Weights of a small transformer language model: width 512.
Each number is 200 + 40 x the weight over the matrix's rms, rounded and kept within 0 to 999. Layers, rows and columns count from 0.

# layer 8 attention query, 512x512, rms 0.0533, rows 44,107-108,171-172,235-236,299-300,363,427,491, columns 0-255
204,192,260,113,134,251,194,280,155,168,206,149,176,213,211,193,219,213,182,234,201,96,216,203,158,166,173,191,190,110,151,232,207,293,122,221,120,154,225,216,168,240,250,240,175,132,116,225,203,210,200,225,237,166,216,186,185,179,177,209,190,214,205,272,218,138,244,261,188,204,171,267,318,207,281,181,152,174,218,148,184,145,225,160,176,164,172,196,251,235,171,238,151,228,134,228,257,115,238,253,153,85,260,174,239,90,161,317,244,248,263,266,216,213,234,153,240,216,217,206,174,219,249,126,233,262,223,181,205,244,225,258,121,126,168,289,84,185,191,250,269,161,255,228,157,279,176,200,250,197,235,220,224,119,295,192,351,240,215,196,155,238,157,182,253,206,181,227,194,238,213,192,178,120,132,136,226,222,254,169,169,182,173,207,213,165,182,217,213,131,201,218,211,257,300,207,239,251,245,292,158,249,277,187,167,290,192,151,203,189,180,235,257,171,275,263,237,219,194,203,99,219,178,191,233,124,171,203,260,217,231,123,231,191,229,243,249,169,279,236,166,159,279,148,175,266,251,140,180,178,206,196,205,150,226,242
261,269,246,194,226,145,254,130,195,159,158,245,179,180,150,206,140,211,216,173,243,230,167,182,247,231,251,135,256,254,236,210,250,151,248,159,242,193,191,207,94,186,322,208,175,233,263,186,168,174,211,187,218,179,192,200,239,146,230,168,214,185,213,209,189,180,152,172,178,209,186,293,176,170,204,102,188,217,259,202,110,204,228,267,152,247,191,157,214,202,204,229,285,203,168,195,155,147,235,261,194,194,197,183,232,238,231,220,168,228,154,182,242,179,135,110,174,130,119,233,163,242,219,139,209,177,195,119,198,166,204,247,226,202,251,97,226,217,195,217,181,161,198,188,196,187,159,225,173,223,199,228,180,219,185,234,225,211,162,171,224,246,161,210,139,222,152,132,146,94,220,146,172,136,221,223,212,211,254,216,218,190,223,158,187,191,126,238,191,196,212,117,281,216,241,230,251,218,171,121,209,241,185,191,226,241,219,173,243,109,191,193,224,179,223,203,224,179,150,204,225,162,229,250,208,123,177,239,224,245,165,188,162,143,216,234,178,147,177,162,231,165,238,210,223,218,219,216,187,207,232,238,235,248,212,225
209,142,245,234,258,211,161,183,246,232,237,214,226,218,201,211,213,210,166,180,254,65,209,193,125,236,177,273,250,221,178,198,229,287,159,209,190,213,182,211,180,204,201,160,208,185,239,132,97,169,193,242,298,198,217,274,203,254,164,167,173,196,244,192,216,137,160,231,190,202,165,274,277,201,179,186,175,210,182,209,215,286,178,176,132,244,162,174,161,215,238,188,117,177,113,194,245,207,219,193,157,317,212,234,254,171,150,221,158,147,173,169,217,154,224,280,167,196,218,204,138,225,213,195,211,200,150,204,151,113,203,247,168,156,252,227,249,211,135,184,201,206,153,211,191,141,157,172,195,206,198,165,186,157,245,233,213,173,250,192,193,200,251,200,260,180,132,203,194,216,161,245,274,116,211,229,128,247,220,216,107,156,216,230,202,143,226,257,216,217,233,156,261,282,208,254,180,164,223,213,181,256,161,190,105,198,226,240,199,208,218,220,140,167,228,206,230,206,192,209,168,217,145,256,203,151,239,132,252,197,230,259,232,200,278,254,138,239,180,201,182,246,198,269,170,242,312,213,148,206,224,228,143,282,183,197
196,163,261,184,212,216,91,139,186,242,84,168,197,110,233,155,148,174,172,173,210,220,165,178,244,213,190,208,207,197,190,195,255,171,277,174,204,243,186,240,220,212,222,194,250,313,159,215,248,166,252,217,190,151,164,201,220,202,174,196,232,250,142,233,165,159,217,223,231,158,214,147,254,238,180,130,276,254,233,237,300,186,288,287,197,145,199,238,265,144,215,162,229,169,178,184,166,188,242,197,198,239,223,224,194,188,219,204,241,210,219,230,188,154,167,137,233,186,163,213,204,247,208,190,173,260,237,196,184,177,198,159,162,152,292,211,239,176,233,122,182,219,213,211,202,231,261,147,289,201,173,231,198,314,177,250,198,200,235,299,234,213,169,181,189,163,250,200,237,176,203,226,137,244,164,194,184,232,222,213,180,201,227,163,170,229,126,198,181,223,201,242,213,237,123,184,222,234,152,187,248,205,241,191,204,150,253,242,187,213,195,237,217,245,260,255,247,273,232,183,185,153,219,256,175,188,172,167,145,250,194,253,212,248,265,208,174,166,246,179,178,196,207,198,190,256,257,195,218,181,263,160,174,252,228,160
230,211,255,211,200,251,155,178,218,283,155,165,187,194,205,248,129,198,263,190,112,179,204,281,208,260,162,232,217,201,166,232,186,255,150,154,223,244,198,206,95,125,187,225,163,191,127,215,136,222,225,194,234,221,191,248,208,146,234,234,171,204,246,250,213,152,281,275,148,170,201,161,228,245,192,212,115,193,202,218,180,168,148,199,163,187,222,241,191,155,190,269,184,175,188,246,261,175,180,263,152,250,168,169,212,157,161,214,207,200,203,159,248,150,236,222,188,276,248,158,181,263,197,238,203,215,159,190,169,139,186,212,143,166,278,182,213,131,224,215,186,255,225,237,129,173,137,172,137,199,254,213,190,190,189,215,229,141,264,188,218,222,158,134,214,205,123,211,224,270,146,203,180,242,225,251,205,215,204,185,182,141,225,225,224,153,213,241,144,211,264,150,252,204,165,216,296,173,269,226,193,234,214,152,199,212,227,212,190,188,174,116,190,162,158,265,302,118,233,224,152,213,223,182,222,136,180,254,125,191,156,231,258,147,202,210,132,191,293,190,148,199,255,199,218,266,239,137,227,183,230,237,224,118,169,115
207,145,208,213,197,164,198,250,167,294,169,157,217,192,217,253,137,202,132,149,191,239,173,213,245,216,261,148,173,166,171,219,181,160,182,195,170,220,158,251,251,221,205,131,201,205,205,206,257,217,226,265,201,200,123,104,248,108,227,240,179,191,175,155,199,254,163,134,207,235,285,220,213,226,192,256,213,200,147,165,228,124,236,292,169,203,152,165,246,190,148,225,208,209,194,236,180,185,110,270,259,136,147,159,223,160,206,229,175,208,189,179,260,266,202,172,181,202,156,124,177,193,224,198,161,198,270,195,181,216,183,144,183,246,174,193,172,205,158,196,138,254,241,238,177,208,188,164,180,203,287,192,184,266,223,163,215,202,189,185,242,201,228,253,165,167,206,155,200,162,217,195,116,212,171,150,236,211,176,204,261,254,190,222,197,146,158,198,160,255,190,240,220,177,158,181,228,140,199,131,202,131,223,214,286,205,213,239,243,171,126,199,293,174,194,215,221,211,268,264,165,167,179,153,183,189,156,157,173,207,261,162,250,267,172,223,205,197,152,240,223,147,171,224,218,212,152,224,276,260,198,157,311,237,207,198
184,211,147,188,152,227,132,114,226,208,144,199,186,209,240,220,110,199,203,171,161,138,144,141,217,145,229,127,182,182,167,182,257,115,160,174,194,223,172,259,215,208,195,152,229,137,194,239,176,194,268,236,260,218,188,178,185,236,137,223,235,232,220,180,145,291,222,160,116,268,137,235,162,222,186,203,251,197,206,178,166,136,214,201,204,221,177,249,68,167,270,246,156,210,255,208,230,168,120,250,216,115,234,67,148,235,284,215,199,258,179,180,228,222,193,206,263,191,257,217,215,200,268,209,228,205,284,180,233,214,195,213,77,153,215,226,182,203,152,228,118,227,154,207,159,203,178,196,187,151,174,265,280,190,195,230,178,168,188,248,240,237,207,195,241,209,187,77,213,293,147,252,200,152,180,183,254,201,150,256,187,295,206,166,217,274,192,191,190,202,215,203,105,249,210,209,180,215,240,197,131,156,233,148,209,175,237,246,186,236,243,188,223,173,302,193,193,233,172,252,147,214,133,200,134,182,153,264,159,180,255,233,183,221,213,233,222,248,165,139,178,191,209,187,240,216,170,260,243,161,240,274,236,186,189,124
144,188,206,220,228,240,221,191,217,272,208,252,218,178,170,208,191,178,198,230,241,196,240,225,192,198,203,193,156,178,157,230,283,233,233,154,202,190,198,259,168,103,184,187,205,239,204,260,132,114,143,220,156,178,183,171,218,228,154,196,153,121,172,239,160,169,160,187,210,181,224,193,186,166,233,196,236,207,264,205,240,225,138,233,249,175,264,190,226,175,175,205,95,248,262,226,174,198,221,202,169,242,201,190,226,189,183,232,194,243,221,204,141,196,202,197,221,221,182,183,146,149,232,200,231,184,234,197,194,167,217,233,175,264,223,203,244,180,248,142,224,212,210,240,207,200,194,188,127,199,187,239,214,186,166,226,224,226,243,232,218,217,227,189,189,201,151,211,212,180,189,240,243,188,214,201,197,173,219,243,205,199,168,256,196,256,209,132,173,183,162,196,191,188,235,188,247,200,211,185,202,191,242,214,179,234,231,265,160,152,188,221,237,213,163,148,253,249,187,154,188,233,166,232,203,156,202,222,200,219,212,227,197,225,199,195,172,237,227,252,236,172,240,247,158,195,213,206,170,186,229,228,229,125,189,148
179,163,236,145,234,292,205,216,164,216,214,177,178,171,181,161,175,199,200,201,120,181,100,259,145,241,180,195,231,169,161,221,170,242,137,202,210,200,193,172,173,131,213,190,163,183,217,302,200,196,236,186,228,178,145,188,234,262,221,224,210,226,166,243,166,121,214,178,143,177,205,155,168,229,154,219,170,184,214,221,137,248,169,169,211,161,192,129,194,225,172,213,164,162,190,137,218,142,203,193,227,172,232,192,207,177,232,217,165,122,215,199,236,188,224,189,188,200,179,209,247,173,103,212,149,219,148,179,172,241,192,194,191,206,193,183,123,181,151,225,185,166,193,211,234,195,211,184,232,217,287,194,236,238,183,128,209,180,216,220,183,185,204,217,216,186,202,209,104,232,174,183,227,149,160,264,227,183,234,211,157,235,217,212,149,204,181,148,210,192,218,210,226,242,167,217,144,204,141,189,237,204,161,162,187,172,214,209,244,159,180,157,155,230,184,242,161,193,180,167,154,232,110,200,294,231,212,257,220,213,186,219,268,197,139,203,211,206,213,258,203,185,203,227,194,172,212,185,216,248,250,246,202,156,165,270
148,168,255,160,198,243,181,225,112,183,234,201,224,277,185,211,201,115,216,208,202,183,162,184,204,208,232,266,292,146,233,220,260,222,185,229,192,215,261,186,211,197,149,206,239,156,291,181,199,164,151,209,213,144,249,179,185,179,225,172,255,236,189,267,190,227,229,209,228,188,185,275,164,233,200,215,86,176,222,225,189,216,236,128,220,230,193,179,209,202,225,229,198,162,157,240,240,217,163,241,142,153,247,199,196,198,273,273,186,168,176,223,184,153,210,164,264,193,138,194,247,154,207,214,200,161,239,266,218,192,240,267,182,217,212,170,167,217,191,259,195,142,234,197,176,173,212,211,191,252,210,178,199,194,215,218,187,197,142,204,197,150,216,216,194,204,160,180,122,168,172,176,224,211,254,178,162,188,176,222,173,213,178,211,166,209,204,200,174,156,248,189,227,222,241,146,255,160,150,221,198,205,192,244,191,202,226,210,251,211,220,191,205,194,255,224,234,158,142,206,234,263,240,244,164,171,212,190,188,164,220,178,261,206,169,213,282,219,205,227,199,158,164,259,193,217,204,145,191,227,226,202,219,237,210,201
250,139,191,221,202,154,212,209,90,183,163,147,240,215,277,246,183,230,168,183,260,227,191,163,218,216,222,161,207,169,209,191,270,233,242,230,271,222,179,209,149,279,223,169,241,244,219,247,204,197,135,209,223,178,211,192,158,187,215,181,284,212,207,149,265,183,214,203,202,206,295,195,184,209,170,196,150,213,227,200,203,145,246,153,161,237,221,188,207,182,159,209,302,188,188,207,230,218,92,245,173,191,204,165,222,183,180,216,191,171,151,229,252,190,177,187,219,226,170,177,176,158,207,180,190,149,257,230,186,222,236,201,182,209,199,213,180,212,233,197,219,247,241,254,199,227,200,133,244,166,191,137,126,248,256,210,191,175,185,174,253,180,209,192,179,200,191,191,219,160,154,223,152,270,217,150,164,233,197,221,258,235,195,215,207,217,111,190,207,142,163,260,208,169,232,177,268,167,128,138,180,172,175,192,205,198,189,211,242,173,201,250,193,161,221,207,217,193,209,215,159,236,243,156,226,155,200,156,211,214,179,195,193,159,141,226,243,250,278,182,210,133,216,238,218,209,198,146,224,241,253,205,159,229,205,199
264,225,172,182,179,186,208,218,144,191,194,152,214,160,218,194,210,187,203,162,235,179,230,182,184,228,207,141,195,202,227,181,201,265,202,229,267,221,217,208,213,184,188,224,206,207,285,217,167,218,196,224,175,209,203,210,210,181,228,143,240,132,193,151,213,171,239,212,144,251,171,189,233,251,217,191,151,192,264,181,218,246,216,179,215,164,180,188,176,212,193,213,188,152,173,241,211,184,181,240,137,193,166,165,259,202,244,224,198,231,201,199,217,142,203,193,213,233,197,243,173,223,223,238,193,165,255,174,141,186,205,216,232,209,192,162,184,175,189,150,237,178,209,243,188,220,177,165,197,247,214,204,182,190,284,196,190,140,215,209,234,165,227,224,208,161,192,206,211,157,137,204,162,235,191,181,156,239,214,211,146,234,241,232,200,212,167,232,209,184,171,229,163,215,195,240,248,196,229,168,208,234,143,224,202,249,217,221,176,195,216,218,216,219,229,197,191,198,135,190,222,215,213,225,218,202,201,201,182,197,186,219,191,160,180,185,190,200,218,204,199,126,198,206,150,214,205,198,258,201,190,187,104,174,193,200
# layer 8 attention key, 64x512, rms 0.0459, rows 43, columns 0-255
174,208,221,112,212,187,224,251,248,183,219,216,218,177,225,200,297,259,186,203,197,208,125,195,188,158,240,195,165,208,223,201,170,220,164,181,158,248,176,177,191,237,247,154,216,176,168,196,215,195,223,141,263,198,221,174,269,158,166,218,180,208,164,179,168,227,188,190,216,205,150,152,263,222,222,231,217,176,161,189,238,230,201,190,159,180,181,205,203,231,245,200,165,206,207,163,215,214,141,183,175,214,201,167,262,184,190,162,299,257,195,173,232,157,201,193,192,195,273,211,163,146,177,193,243,253,188,102,240,203,209,249,182,220,229,197,190,182,215,210,264,184,242,222,226,175,188,219,182,268,210,195,198,213,195,131,186,182,183,252,227,214,216,162,223,130,241,198,176,188,192,165,325,188,137,211,212,191,180,245,185,242,237,248,204,206,192,217,205,172,207,180,145,202,222,196,161,224,184,239,178,154,185,213,227,157,209,161,219,223,214,194,117,174,231,208,174,187,230,195,223,167,200,178,172,195,204,212,211,166,186,206,146,194,151,207,203,227,133,179,252,246,213,222,184,213,236,221,194,170,120,184,265,229,272,178